Weights of a small transformer language model: MLP 320 SwiGLU.
Each number is 500 + 40 x the weight over its row's rms, rounded and kept within 0 to 999. Layers, rows and columns count from 0. Numbers have three digits each. The size before them is the row's rms in percent of the matrix's.

# layer 5 MLP up, 320x128, rms 0.108, rows 99-170, columns 64-127
098:464498515481534396513509457484557524497510511517515442471476468491606450528417488440429485528456597530597513462533492439468556495509506450501490457450514450477539522495517489496492471570461556
110:490515493511466569455490489501507481472451472503530438442431537477552446514525541501536560548457503508507616505468434543479538449541510536559470449619572535463511545488533434504531419520523537
106:465498527537471491493483479509420418434449514490526523468553469474536570494500497539520511531495445495555551513499478524484495467463430461574503459578425512496464452549521547492490564512561521
105:533551457463448537493511478498478518501418489544502501410469573517503493473526458553527518579522499471533418460590444559471515459494437525490446424467517526506525497500528537499525443475500519
098:442483496497469479476461452535475527489547524461441546475496507468520499515518458473486502429425496446539456475490463449478549502472441447532508482530489492545504526452526562504522563480490553
106:541514484496452570457502544485565494534537446449540485485507573557573457499495521508520445491473416465577488509439466526495458548486463530526481571529440526488406531517471470478449535499562499
098:560415504507526454538522526564429459550525503446519481565535579537474499507398521607547481448574461503458489497538485482528531448454487560553425538533503492482521542496502488532505528473473454
091:490478450459516442476537526534506468499461435493497503519495512537462462514553542479491485522489534543484513541540538460532505541466570485520518498523405472607505497483472426528422523421560492
088:533525533480522505583484493529474464468550508469471472469463462591505569465443522502471520581491495438491523475478424524539458506505525518482480475509532474503515491441501489544450515428483543
096:487534479516494497507506454491521531497529485525510419466378471448567481568546475514483535527467505481591504474534599547470555495529577524451520511494491485429469583526526510497462530508588529
084:484457514523465569457504463538465523593507437509500475547529492536438418558456455520542465510466495499519468566505482454493585522444582419527509453467559475512541498522563508538521581481452539
102:495504505577602462516550479512453449487569505452582515525487556548476473471555505486563489490535472531525539538487463541515552531519531524493562473513585543502504562511468470499506537513510547
105:508552489475512466480552468480447488570492550536479540500592449456476515486510473566497507451441543548527506527519481517454495574483466566482481512517557487517546492524547534504483482449468461
093:481497444495506538420519480513490529458507522523561442433544486486405455499463519476421505530484506532472504570420445497559499526524472579574533593505513462505423472567492456403505518427479474
098:460547500440530528490458585407479473444457583501495514490526520485464480529460487442445458490489559495483523501474457549451491438430520517540466543526459448573514535476462441595534495552536421
107:470428491522579462562492449471560470478503490459461518603497532528510385486477618504504489486504509527507514536470511478536525551490485553497510508482508560490543554533511493499519509478587497
105:492482466526460549535428529433504506531475499451527525477506510439419487477490543519485564523401547555539469531407441512495516532469430524518495479528445508545511581514461475511576445496529511
103:440498566536550504520522477548569496530497474430495522539544468513573415509552457463482540494524544480469514520509578535529553495504475526448556478420462555431478475482512442477496554527496501
094:524506474502550494583523460489454522504483542550463581459527483475564488483468539473507571490461480491547511457449490557518469429510525582530506466579524497455479511542440541554492497488463451
091:533479455496520489453464580508469620511507470470426471516476407521484503533447444511605532530426462538491538487497545498434548403533464556478622493454481466521480481550519495514504458461481501
100:492430504477444442555563472435544531419521475526483568528460470515477486499432522516571462434439461508482605470494473515513463502446468488497468510537502567508527508473539464466464532522470528
100:447533552539454529476505554456529500525478568575445528472558491585436472471537395504530500509427445473523503447491530577512501441509400551498458491485470536478469554472485477522522441451464440
101:420508466480474476476472533526573466511504510494513482580494546499541559509515527591520538465479477541520510444575495530410545449454440449482509556543397450424481510542506540504457527495526454
099:438475556461542438496466447477504497467506541514522527398569494457516548514451559406472482468516506502482516513536483441529527581464498555548498482524465522524521528496497450493468448523457448
109:488546474525445498440489495507577523472501481508418448550475547534505576493524470451523475482422462477451479557514516506505488529514486491512431424509467481523460507383527535555611520503478460
094:473539487512461543551476426502472472515499584507538420530438462436527459529573485557468515481544488544448532489501528507546451514507546445494466437497545464461428473487532519520542420450490517
103:454530530473500512490514484554566434461539523495508469531490503584467499485480529523506509500592430476501503496498565553468459449481487519464495499568553589523506534502551482447483532484454558
111:466490462496477448535483497520518508517507499499535475508467485523526421503563551505428533489483513450559445451444375500481511563501474474472481504458461498489504566602496505517553504517550411
101:548504455521560525448501516526510487528447502529428537574470512612506463409520520576441509400464486438488527523487506528499543491482534499511505447525532528511554553531464538480425516537543491
091:478522500515558479509562442479476414468468491512538523531502486529569468561523515500459588545517528512494575460484467491500500562539475547561465439483547504507536537579473520519552491446497527
100:534441524480508498484539452523536528474588482480551483543483543553474472501513417498581552457566481437502444590527522446497535492503456558495468499533480552485467567500519497457449496495458462
096:497424502526548470541474466447527531483555534513466500549529548540469515542460480479472486514466483480522495466531527552508552446498482490552521458519522440524504503507435438489489553528413530
109:545487537476569503523468457452488508533547542504519557529577451424474507535459534484496470449475487519454428520483550410524438488442447506529521527491502435496501580487556503488529424530497485
107:473461430558432498558461476457533521530543452502465476586441538492514452537552537477495488486491494548517431503485502565537476467456500486514562512482514476475469482538426521428445538489414497
099:439548450457472421505514550564539498457490553476548496462419502382527476512491508500544486538535506506500563552491515508528511539522452511600474488497569530510484486578442444480384471501476506
089:502477504468550521456431460497561428502516512452516442432475576497516480449491541505423476478503463531562499470535522459441387556522545469478488522529561534438442483436431481560541487514548570
102:565479489522532527455548482577492497571517445480454478472493504495468534457549511512451491505471522507552548493479490547482463514517466479508523494446522437514453461477503476375522451529494573
089:516537496520467510490537554510525491489503402536517496507525526518518503511433477499436499456491467471456492500470458500584504562554554519512411502453475436430493475439431522532500458482506561
101:484423515510465484503520500381556439474490517542523448475496506472455470541490469538473493432482430553488557478502482501458470517491513526545521488468593468490512426521477492495455499580452446
099:524573543478527403446502563464537460558524526481513511526545465494475495523518521506474519544549467531494529525562442470475575563476518511533446473525492516444519449492596516480477503481519493
093:472490552518475515483538558540467522562497544508550500459407535525568567408572546536470517491481476535558561492482508523522577452510424512485550488509550506431504495531455548475490487512494486
110:471496544491516547474534481518501532479532456478436489472517543431488535484517488480478560517525432609509517551461514527505470466518511582438487512486496490455482513472506471470487470468441486
100:556487507520476499511520591525524502484475552496469488508461434463466465502459492489544554480454473425422485512447478553541507524483478551511470516556488523511498548552499489465433582536486476
100:513491558485521495470477479479611555448530472445510537576516514400555468424525498541471508462500460607492484486481499536518458528500530491458565493502469523497549468509543533468486481567459476
108:502504439463512465442527522494482514519408513479442479461503485474517500487465502485452499470545564546554444418510482549508529525480487475478425414399528499480539459567475555613469459515554466
109:483461456524507474501487520464481475495438504472492512508472554553529496487530508533536482485514570486540510444421462481447412464489447462474522466527526469545537524511513457510512509531456561
101:437550461515546491524560491551528467452552489438473557499461448520522470546441556458479462526497513548554553487411533498461523518567550514548564478482496531535552458480452531451573541546505550
105:507451503517537512539557479503469493621555496502573536516491489489409426457505498515499551454488533534450565483532487462483504487480466452478523530513505508568471551474564497482524466498475486
097:488483575542534470509504508520478508473534563509493538492524579503422479456538536522562553463452525598516515436558455552470487468565539481543480454525422506468500494487533574474416529445493460
102:558443536594445533508550415549449554505554474547509464411510484500483523547532474432556437460486416481556538534527529493531500464510521479524487486463497526540510545470463466592464474497500500
094:492492525479515433525473487504494518470510418598506440505441537505514522612544393562534462515473459489481537538558463496508549495467514520467477586519495528542490545508509487521463501433467482
096:397461550507513472545552549536498499495494450502512459470457503545419382472582450515565480547519561505414510489521489510479549493473546518570474531452539490511551509511574473432511496524506511
091:535434492518491579479476546454452446472522500470383541507500519513479527528588506514536471494496441497453427421495415402486528544500474465458498545559471491471527506490497494463562508463458494
093:489460480572503490561547490553452570451531450525515575533500488502473423534502509460515478485521536501514522507498539521509530468490531469461536497496489551515503477494506505471500474481428575
093:479501491480561538464512469514522461545475459514480544455528540477508492525517576560492491470545512519431498457472505439531503476471471443489586546522540520443503444538461493446498491425571516
103:493500463494504404439554532530521539583504466550510495520479603455540526553510483485425489515460488450495463509458555524534484459501496505548523463453480415494493509573562515539483452553512506
098:479410505526461451558490530489490486466410466526437470456438477483520550440463446495514531477479492488516492514523505618502522495545429420573551464496493456534471513440492494557526493531542494
101:489512512487502576446431446498488489480541524545581543492511493499518522470554455505433490528503492489557477396482523476395502438495517484505521436465468504538485545499446459488504486470432422
094:435461500546470520445505480501449515512525468475557408422457517487531474463486500556518466479483549490573473437513544451555532465555506489517511588501474486438526535480479523481623460496517540
102:542545446538460511439436553571403570521530434475488477436494448516429490534472495502474451442456486438503563561483426465522498512472503471550541497446546488467495469458473447506489468532526537
099:411521433515525472506486525506577547522440484496435550473500542497542486522535533534535475586559492480479463442462523549490459494515626489558512450483398501511497492501473491491538497514521462
111:498440453479505475565538512458487505476521446449422543521441525483530463553502488529478417506530528482472493486481465465531497523470517422498540504457546507491612514534503528409542406525505524
098:575517461469484452500517518484514515560458454479529500526589519565453508509422531543457487457475598504483434546457526407460510493501463523552447535475458506444470484517535492517437559474490480
086:542491510472533548444526451522476461448494447532538442471491505515530591513517510457537501487492477552500494549499500472519485462485531433524488553462512484555499393477477456464520525455505489
088:467548495559504469479487532523445494530517404525511422475467518519498531489481510486388459467524589422539452514561453513537528504448525497429455501533565487530552535504561439474499515527547550
098:469499513514462445523485476509423556541444514515505486442407552554510520491469549553559504525471491491467517526566428482541562496467486447447504467480557449496444433549520484557489505506542523
108:504520498523499541507506513578516493540520421524502479485496538480474508498522456498457464484461501493500439462563547522483499592493516520413537465441448495484431534480542432466485546432453588
092:491439502532500449475461481540447563555456561515467508441469557436499542438459429548557523491502495464428508408539499521542506507470450471609487494507400494487500551458542487536519464497468489
102:450500506529546485500491541487496525532586475434459464494427519467491499496436491490540489479511488560502422546439430494457463489563548512522524467400395410488510492449484491544470385514510556
102:509463517535440463515492496422393529513489534496510497525494488460510512556513485551461531532544521508564491439614498502516474487482474431459502448487489466488481565444462504579467542546533434
100:528504486473513461455565543584583556455470614531496592574549432473570498466498492481437524465480508494454505443489420503484516536435523535527413483559472485497487532522468484495452500449492461
100:544480603496541535470533494494498518511482520495541554530501582480406431527423424431493520465549506516516461528553497493491516481389496549475535496466487537514488467540484481521499501496448423
# layer 5 MLP down (transposed), 320x128, rms 0.0607, rows 99-169, columns 64-127
095:532507495470500434468469500503591463511539473427516417507454513487544449426542473562462485506573554477460526447499466542525498459480389542507496488457453516488524508538487465513491471444449460
103:540473519544461472441590544477494436534475556480481452506510507515517441409477493418533460444559536526530509443487475516469516499518478447498426513568422529459445570489469557410524472555515522
106:451510544530592536513475432499491539486473555549520495510483440469492542512464529520508471471446499434498498516478531550507462507495467486583539443533473483531489475529465481586507569577507467
108:456486478468422537529570509513491477493453551493412490466516574474512548521544496527509520562502480533548491410557497458446532419523474464460405484487489557518490577457534538526508431461520511
101:505496533502482518486519477540466454597419515540514532464484528550478507456533525519407411510503440446577497447591467529450407543522481496443442476466459559474512467475482446553473486495441456
109:529572427483494521490453467480559474542540497501525525454470535491559461496522592553485522506531395509549538505443421537545491534474433526503498555524455452461500494571510557530491527521507494
100:517537478453584453484468571509443494568523528508526521470478524454455511526471509541497496512427482501466496444502434488504542478474494536520482534570487482539475518445539473482499450461554483
093:525556506508483456444546484452506429546491598529522463451481470516561534431547491450535570482458438504497556557483519510507515556496435536479460449515564451492572513519481473486484490531488448
090:581573485551525504471445530471533564512493475583524466522454498506473508510549447590495455532549382551544511482396483463460540526513495552534541464516567466559472532454491541505454480465482488
102:444554521411580511444501448522521503518470500540493560461456442481569482493553516463547519495462455495487478515537523542462504570534500448509522539482479479441449516524541487536512478502532559
086:465525477534474501467572577422508508543472465485521509504487517545527490585520487516541504514451570485478474525508483468490529546440496576421519495448386456490540503477471458508536513490519459
108:404407509512624493500573521487477485576569471556494536497487514541508504485519525465511543443513491534552454569526506488524517584488526504525511478541533542566543508476595548552522441495496511
105:513523494419538526488462482478511510582540510487445549543550414407467513515524488518494546495416515521565484549495511529443516517480493398514458583502557510559482496514456427493489533497510464
087:491504509542449460489512520567540453509380538472527420560511541522534494476531488450527527564567514465453521416429576474506555507506508486551467526526533544563536545471561531495496518500551504
104:440465520513500485506531489481471480451547553467520524512533493518465455489454532487407529517547509496490481483483401587494532568418494566493502551562470449484476500570531467508420509511599430
106:484498528504499443506564470491507495483483478486489459559512466502577418500486555478519532468486520529496487488527487450589473459475461484491467528406510484458490470490433531546577532537579457
106:529562480483457539531479498512540535532403460497503550465522555482550540487510475500440540452393467547503519510530510474414481506527496426502402517503475519464541439544504510507512458460506519
104:428547487475427382474495476540496400521567503434511584439468440534492507509448483462448467408510496440484557477462570500493502516510503501446569480513459468468491468487520505520479511458513476
116:510473524511485542594454503414554502456487500485496560487521433501538418472424553512519573492412497540491522524521507518444560517568521527564501512553541527544410493561478508502587495429570467
088:514482538603521516438516514434480430519483511502456528498477483542483519512458463477484510537503505529507469449534500461526436531513471597468484579501406521463450530458414501454442520488509517
096:495565570522460446477436540511535476555518572463546494467546526528478492504533476515487493460506525479514482554450467490509566566570476515560478558435453455483513450502417558555519488469446514
097:504538483591506512502543550537530554531458528523486502462524411492495494495496460593490485417499505488482450510496517499519507444544490604551479467464444495534504468469482433572524543530476486
098:486454460491529462458433561494532516544472468466543447505461512497387517532424512519488496472513463490483458498444486468494496488460497478508511480482477517468526491493492446398503588556546528
097:420539544543549453492486558531478493483509453486559491413544505456432487470502494399476487493548510450535466483573471476531477524440513518536583440434466525492572495592481453528506474512479496
099:440582499569505515551535414493481460501487520534472452523463466534477557465524543522478502479518552501520467520523525589590522500506469491470550517537497411485446510523458563505528548498480540
093:504459495538545494527527509475478475496493495463557579538459445474451483571468466540501516497437445399434486470472515553591541521545518536457495548500480550515503554552455505513527545440484578
101:451488487429547454498493485602473441428479462516451545536484531520470500527483526502548543481520443514520481560445559524486554478555447501503452552461577575527509469573502479477461591535509530
104:493525542565518538563492522477455464492517544570520475492476469434491465453573517509468501502489507497542421421517472507487484541455596450520511469516492507566525569564508517542589487560501472
096:464470584566604493505493467530498414479418525470476483454574459528503522524559496450430555478605513533480493573450478453549506512471465460488523469543472517497452462519514517467498499458537450
094:458465522534518541485519503515502495520493492533524412536499523473434495521551489560489561472492503491442510469477481516450523494499446461476533476523471486472467498524501444530473496569476541
102:436529589513538438531440430505560536536541590465601549482470510509504532503504482457536476473459485501474463480550525463504487530441533545457516526493473510538503500569492486604551526526547512
095:470470474500492546465487488552560537485518513494585483493529514508426420571514430480522473500559542531510509445499530502488506448519513517561457473514410471463479522475495470525515509506432557
104:457498456458512535498537513523509516518537554485551505504510492487490459504477539506458508451448511519473491451421482505507495493427494456486475475555523520515540593493625451533545483481448541
106:560513554514497445496509489450479489493526504479500562495510437484556527486536493538489494507420468478506555458472516510468521561472523512471453556595561478477465526456569461525526511510488514
100:523463526521484490412498411512529521506485452466443556579458543538522432505502493511500458499551569509498512504443538500520559504474437600511563494520476522429483537535477445556445466437438510
090:559459540485609387543520500574522515467486509529474440556501499535513558520543445572467477511498505472509528443530501553517541487524521455503500527457451495498488498485462543493495490497518486
101:450529540494510451501496488515472417532510490492531472499511468515546506514432502535508469449561524513469525485476532502580488484487476480507575482558471431512519436476414505507518442463464422
092:516470439481529463482475394497489498490487518548547434538547484474497474487486515426500494450615591542436498546525542482554518504550506408515544467535519491535518491496460523476437494523545498
101:544470494516531532504572558505566433463482503491515437510518453492483478565495557487531486493503520487440451576462475460504508472535526582469494406586575500478525428534470472535502497544562547
104:529494476530591492523529591467554446456495523500470495474479546554517460523505497445521453528470516524488502511445534462601522542507449463568518540509565465480551472496461516477453501429488515
101:416498512500521456435549488545501536490468503448524500544521479540530544430578533518479511535500516521558498547458465520490537472437495471512455458512514507549466517566500473448498504490484526
098:493535478446596512454449450456462532490561475467464603464391520504509481502424497528469488495482412480496462489545499517457496598546503487423492492468419544538519488552531451554524503531427498
101:587444518546556541558413517554519523502525605447510521479463537557527492487547498485479470553543472542519476509510525476545473559441512540469442541518427499569460467537495441570431525525514424
098:555497532464500503613536588483455559454539524534499453546538522511525450460595516479531481485460487539500491527436543554481435515529531450509578513463509473478458494446449541487492482429466486
100:495480409569499524446521524487452528440428565514488498427548502485494445529455473512472505520536549549475502440451467527533512511463470523484501442490558557573527464564488532539492459507515453
108:488545477518428463490479585443500443478464540501521361525493550552551515446448468480527466475553541442549499474449429502499448480527503470571478456570539508523507484447478470508475560580490582
098:381475536584406516557437545464535506468518516544527503488494456499437445528545488474526479491511499508525527518443501575486456510490482513551535562468518410493507451462493463454600480503533539
100:547462517518486476482523542519490530558520486517555522466477538511458459482509491518514456534435476499488576424521435469547483540380480497515564519505511458479492496590519471513476507431430552
099:520485508505508526525474437450525421462496520546525507498505486599520496560534502514532426486476485516505476461540549494416527428506466518492545508484441513463477484577535475448467473523519547
102:464592498495501437477496516504503511513536479474594475470481518542463492476415433450524550572525409515505505505516480530496469558436484466461552467531468539456528571478536457412492488531518526
099:517526567406411473534479408511519505503412478471488643522503502485556519420459501522446516533508511542493467465477525513498476478545535485484490536540465515609508504541517560550531470505584538
104:491492464510569532519457538523548500573424419447485467508552415479444522403533423504512497501517448508471503525606451526528504543540509456501533517465503469494419556496513551494504489489465541
098:475559553425399567480494416430508468458494510530475455511507532452487444502539473465548497515441486503526508382458496495442521468518554491465470493568530521484487493531400496519479515531465519
096:474508414601595510513519503498483558558539424505524521583527534472443538506527522479479488474537522476586508500425446494474490471563482525459568476473552565460506506514441497399510496525541498
098:469563493499469530527468457533546509551506493434549568598489534461494459471562498529457435517453488541494510515581531420569449459476562449497541501499482480526477500565476517510461492483534556
103:552509467506480468542397447475493490500502510448443517385478580492493499525528481555523511505518516456561540468486481503543497496512476503480503467565475413545494561470493551507466549568488495
099:496516527499546464516533488416459386554483514470486548545447509422487562497477539443523527567490482534490519463480523504581467497492490454495530441491553505503568452476590504506550485582476520
098:511513494523465567494484482507567483449464430424453564552445458510458497526481453499512518523470538474468467517550516533579549548467515491455521467467530407432492446522429525501504503427584474
098:405443474497562473506481435506495486429525506542455516460537526464541457516568466414528521578533446487533562486511538550488499468456491436551449433467486463462521486474530579513517508485506439
103:455515509506556481491493498544466553607486447479531464535521414461512458488533454546546496453482516452447561448450511451516487504511571463496503476518567442498482512443474469483475508523498522
100:535449562435472507497566463456470451473541505463527570567537495544424462512425494442469592413483491544550534537481483483459547528467427545515481575514533531531519483460456469499540514505526582
104:591403511489497536535468435435498504505516446511417544454474548533500474440572556540469430549518520474497530529510487483488476564512526472491495513481484462466506552539457483502529480502522554
101:470562455420534474476441478479542517532429472495576455487470440481511530454520531548493532407495530502467475544437532459546535551506459553486442518462414426421484517505471519512493525590537502
086:544392493458495422498525452536525467512473461431461513582501516541512433460435529502501495483567566558576507450503560501500538469521452598522521459565485468495467462552434492488449478466531471
089:452473484538460503460558487485547501470497485456501455503476514458481467518492503466394442476546468477478452450569429537529497528393504534464505484518479521517597548481469532492500571484464511
091:476480514520585525519512526509521496435426466471475505545462476530479487496483566551494509481477509550526467519573440459471467516531485434490579494465559442511508514519480481509442542558522438
103:461548562504446485501508467523487547523535498473516546504572572478527531504542482486541492460451516495481496554561557512547430532483453519447567496535514469566497523497474452435478525412485531
095:433471447596456467506450453486493489510488513599519473479505505510450505562515492489487416530505589508529516501550513484511479508529472472516444506502457515480451441529470470475489485453463382
100:478496500561523489536535558520503535567491405446537496536425459519478516477516504508552541443476503544503490524439543545459443517565498495516498476450436440479516531510452390532472468483470453
104:457501574481521498533555481433499508522529458489590550473493506532482530431513523498414479449548522471455538475514479537512525515482450470520485504527488510466486428482511496512537530480502574
102:580467493499558471494460508558502504460433513487505490523468502515502453573500529493542504519415525470480515449492488487501487418543500474499533476514533493394487448469524551459451534521511506
# layer 5 MLP gate, 320x128, rms 0.11, rows 100-170, columns 64-127
104:507547514523526504530480507552464496437510523495542494554484471517523492506473544451444525581503576446456615428498503539521408558550507431505445477558521572541544507459430549463478479522480604
104:511590485479536511507574471475536564546446498478455610561463437472474483555510469582535477507414570524476522492448547498510519502495501476453471419552511512418519489472467557516521539453540490
108:437492472475531525451502457473497464529529458505455579552537490501440536484473554494478528460493453474493537522470533456541529548536440523525486516512497549501545507518441513519485588541521515
097:541519536552485489532473585534472510479472547523591591435426582538451494519622461561494450542551512497539504563514529539458462514506485498517514518440462496503473525521495447437471493604477455
109:448484482450514492541546519484436504439512499504522508537461477457530483501455472533526482559528509489530460578531478472516513603522540490475478459414568537529568509433454483481463514441535460
102:514528492538474554580469451466569482445547515511510480476515461529521454496483577515480488542431555548492397512520570540478492483589524449456509536493498459439506401551565467487517471599539506
100:535439467500501567470462501593521497496460425450531529539508507520475525611458495488515491506519483501536463429492524464502486508471585500541502454504421483574466521551485485577509547517450526
099:548464421555539481493477482491483462506499456465491439534506442567451479481481482540511470441470481461472463447534518461539498474566492438466464453485531463479472470454523523515449588543425494
089:483562568465531492484522541495468424517421536523493501471513476490537516434531503469476521529529473477465464545530465532486464532516413453467530509473547477540450505488557431473517507391478490
089:530444500478502517510506465496486492472514542456494525499471447444432530547536512519460469464460496427482491428495462557518461544583468459542510630483479520517379463450444508473506460498535462
101:464579541469465425513499558478531488446487568564507603517463510529498545452423439483514492513520575538430492503513489565540495489474464483535530483513419510535563459517462440512453504502550528
104:426524482508442541472462556520483546443499492491460518455446573430510507513536521451516539538501523459485508523485487458451513493446492395510490451529546475478507487573533567550495506557475414
088:489404478546527540468489555487465520460566520473522435482508512535489467402489486466544468537477487558454517577441482504474474532524562561532523501496465487526475437511481406461475493489455420
105:548582507513427527490543513434526419507450547488447474588517528571529471492449509493460542488482493491479400522501548563562520558493452524412484489509563443482546553503464512464462510547488467
104:475462438405541458465491478492559476528372534500475540551563470553510495530550540532434512506493486465504491414527556559479463476465460542481450521604499465518454521567572508463530502477447480
107:520488530519587498449565557500496498512517445558483452580492443505475459564487440525599474474538547497545474480528565523523509451529555495503568557494465480508510531464551377527505528442443474
105:485471478417417474504534460573456492570427482503461579410483518475533441520550479473482459392493528454494605530454502504509518511567465521465572470472543492527514536544479513505556546435535480
101:491454534539499494484525504512574482425524503462546409503482486418541474494511504495540460547502490440418567485564552492494557533565514448462477515504535516508466464535503505407510504443529511
094:465510500511493525563543451476491415507509536531523559476510524489520464503587522535440526463527546457515503541474465484566472598494536421488446494561488521486511613442494543476470564521528447
093:577419412477516572469502479553490507421481536493462512488511541516499490520514515496478472557478491516499522503469516533510382553497485495533514492493508485546554621507474452518452522518523456
098:468508443554568465468480507546491550476450500507481485549576526545571515454507533531518549501538463524455436474506486510544556492477531539524513553420452429506422468570519526511507541459497503
101:454493443477510569545482470480502482534476503545551503574508547544522479528545492563493527539417449489498503486552450575520475540545524483492519509590464443444488488535465538468472519464606543
099:491517466492475491511501507537435463553479447514557470416496532538427439518480508488488473411423515438572439487493460533517508494452490482510446524522526555522505491528460449540481535472534591
103:482486504463580521497462458443454386493419547523545514449459486476552488442474569521466511557528513577448494480510494567540533435472510476472559530521540444524510544474480454463467497496512539
092:575482552467517441459525541495513500462525443545493520427553486530497539483428490440524437522449513450511485520549489540541587505523516537456509605571507546580536558503515476479473554508529527
099:464554531539486509472483531462508434488461530503536565375534482506508503519500463488510455459439545535542400510511461515433538523514455550514480481511510415468501494478470558542512540497456475
107:474485531470552534473494510438509430508453478595489487502505562473553533464417464482561458497499479519484518566526506513515524462532515487513482529499522509515450536388476593438539511488485570
098:574481505515395519482415615477567564496476521498537532580531499508465468443505498608470469513436523547503470494448449523505548536507473535538500509473447472549510513524536543489448476531524503
094:480471529472551541514476494520550475545511481450490471466509438468489528450506572524456506479453492486388477451518513529476477550487418451469557588608467467508452416467474408482491452516475557
101:451442489561560512571411510471500532525500451407473494512501410512445453440478552514472540502473555496466553497558509571481439512558501471473515474525480489511500501529541520460502455514550583
097:522446524505470465508515455464499565543515467528489415512495520486501524478440537534461459531503500554528452428505540545561574475534490451486511424471529462456490524540532453520513551518505533
106:506541492457511582502439455498487439501501535482506554548466467553498508530526547526479552501524554499551446563452509507491540493451411503461520516566535467485470497508523516505513520509421522
104:457572446517516525532439576511460411448490514403422475495482528541510469486480579451483498489614488515484449556479464478552450534508481470535461557425465528552525493521487521501471531481505490
098:512506501452509441549485521435519456553507464502517424491532512541499445525514523530500480471418522438470520403486512494479515449536524520483453464463480454408478537476516543505557443517513518
094:460520481542466526537486583456477514506549463542561463566532522442462505577521526495543521523506560537455440556482481413516560494427507485543558432432512546478580532492525528473505539476546494
098:562551512482448546494535496471449608509408508541516524495392500478492480570544516501494539530469516438540455520470541502503560497480549477469523496426532482483466497539552541551505498492437481
093:496489528550553517494501450444453446526535482462498409555492529482519553526564499475487544490558571454527549486538541555447525497470503517477495488485573476561501535468511459515473488559557414
103:474481480485524508533427598479558480549480498510492540502463435457454507428478523557529541543466519559437468495517487486605546523502492553545507466511526470551566523545515521453514586508556483
103:485508533430531522504434501530506520524472472545523477539526530566542420532504561460494478559496513498434524580532483523583469469469497528514459513498544513426474508533431468402542536517507501
092:443427449436529519552542510545545491485541509501456527551494473482419459508481499539497543472466543422513465465463540542451433511541488474507464560469413508498518464474579510491531454506416547
104:470522504533501564511489523460441501516518522532479487548458492602520526443492496504555425421450508491486555454508508484512482553529473503537519425491475541545554526533461494543471499528525528
099:524499438492488477470483540454461490541463563509459546486486529553487490545465448531490522468525593516507556563522553479483428510537479458443477513521479505480495524472453559487569463528518446
093:519421396474485465521518469501542525524480394471462524487427469390518444515477545504551443491501549516505483519493476516431552492513466435527549505475452354504476476486522487489439484450533492
104:511519477485512529461476515482519443526487544555467456431507484534523505553478451441482479536582537461498445526494570565556478540587433548434515490446521469485477509504475446527435470418479559
113:483498497552445484442463519482498523486557522442573608519501511408439502504504422496478449522489541482508468519506506451469513428528431513506545504487462535460485557541484500533483522484440461
099:456591509477495464531499448497537468511442527598483562498479476491565555475479539504546532528535596554575496479475469505541561458533558481521519465543490499541508522511435436533518541537464537
101:597532493534460454508552460505552537491537528539425498487508470514452542449513547507464566514537455504492511505515467480548458520506514502502427600470573439561471529478520419453479447483534500
098:437471501496525438532476561493512555539521513529478456539497402459430480449463464516482510609493492463469511561571518456591460491483568537503459490479543532479493499473498472516495513514586463
098:510358457467455565485453520538449545461509521516508471510495474492530529560492518463490526472490488443520583501541476500469525422535470451488517468409453545552471508455525521508548492441482509
101:525530540522467565538477474526516479575432543464527571466485530531574500440511552524452489508524519470522498450468466561480495487573469420500478516516519527551476462492530579544559513491529560
101:506532394427545441413472507482497487553466518493510483505510492465485596515417486570483558588479539531478467522526513455515497517478520478402513485515550480449478530502469492601527458479498488
094:517468454551440471474524497493462468474463478499532571421458479498479431564473503502512469548484510506586469536481494490577532419491441518479494403485487453554511513446545449548533501526470589
089:445491455580546519520543531520450561545532454486474620550495495451429494554521503445494491518459498489512486503525490531486565453531507467394511523456506528491505496455559502461496494445526563
096:439582500495536485504538490565544495426548548500542419550491476564506496483513521463553500533486588459508516483532529490491501551533506455583485453547466511523475551452499537483502522521433502
102:537492461452510527453524497460479548487544460484480476479550529514484440544438499532514441472547404529457461454559589555469507504494490508472510474455554475485477500473526563492494501505540478
101:461460461504556554590453569550452513472533436386464496538454543506440530581465510519479474455472495476462524533559513540461497514481519502448531536462531524432531454492524519486510518531507498
101:534460491502512532529531503537477502508538623495501525555511516448462523483431448552488463460519577534466490481523543475421510463540528451485508475527456543528499474527467434513484540477548497
095:491521557470452467512501553471537468620527466510382509507506512545494478481493488553497501522450551533492491558426463489513464539506556461552528497473515596528527567484527438536444495512476454
105:522444517517483464485458460431510505544515493459457566449425471502577509486453551471534533531531542554437474504534554480514482486468501547518519462430450474499493492461438426513537442444479540
096:514460475544466475521545438519487521457487514500494614512449575475477477497491529547520431460504524508502547541500490476510474524552517475559534487480491527445493571490529452450519503520569541
099:512507496537584551428441495504476489586554573540504453565513469510558471437451548504525556427550506519477499523526499508474521454531494533474463479564466490505371493498478450534496533430456493
098:444438521578474518502504475567511476464547467532450506502503482530454451482496472535451526565479467432525550525488490566473471515584571496501515574553499484533434462465470440483496522436510552
096:502493464473506517447455510483478588519437500523489531509560435449575589490507554491527562473551496522454415541513458468545467541498557432468556570527499542495533461480511499538564485482478468
090:487459446586465495446492467453536499481475463546527455468543514490462515448442478440388478447468465470531503502488358531561542545420511538486443509524482480509591521563594459512492485551493463
093:536547519556525452467497580459485469441484523434538511463543447456429550535468524527497546468465471459556485515483514443517426503399487456510433476521517497467536501485457523443471521517477445
097:554498536547454458479538538551538496491489468462509462504439470555467516419485486495481565451395473484452473475577527548538552492523467437412478537458537502451425560538461506476521472493458547
098:461563474543524578504530479579556441457492492530480562586461474513466490453560516490482484481498456452523500517489511477428510524541468529452495456498537490459479472524526461440509476495463428
099:480476478509570448565517487507503514467476443477589572462477448476515518455480561554505473481510508581449506553499534459515527516488516436484482399459517398454543492502480474553519470511554485
110:467483436446476590521462427524556514522478502542491604434504511516521570540475477447500428474524474444563478517524498484497483560532472511518456497476498526537388459453523553504566534478524523
104:520467545532485480469486397488556508548532551496524539552516482650516501490496516569489511499462540465520509540573499502574503458541431452486562507500550529503552434461553532518512524461478502
091:530444515545518508508494539437499572489496451482523495548451559550448455517427511457474506451454531552497437462526451501536554530499501418531492563482474543542430441449404514516489444506420535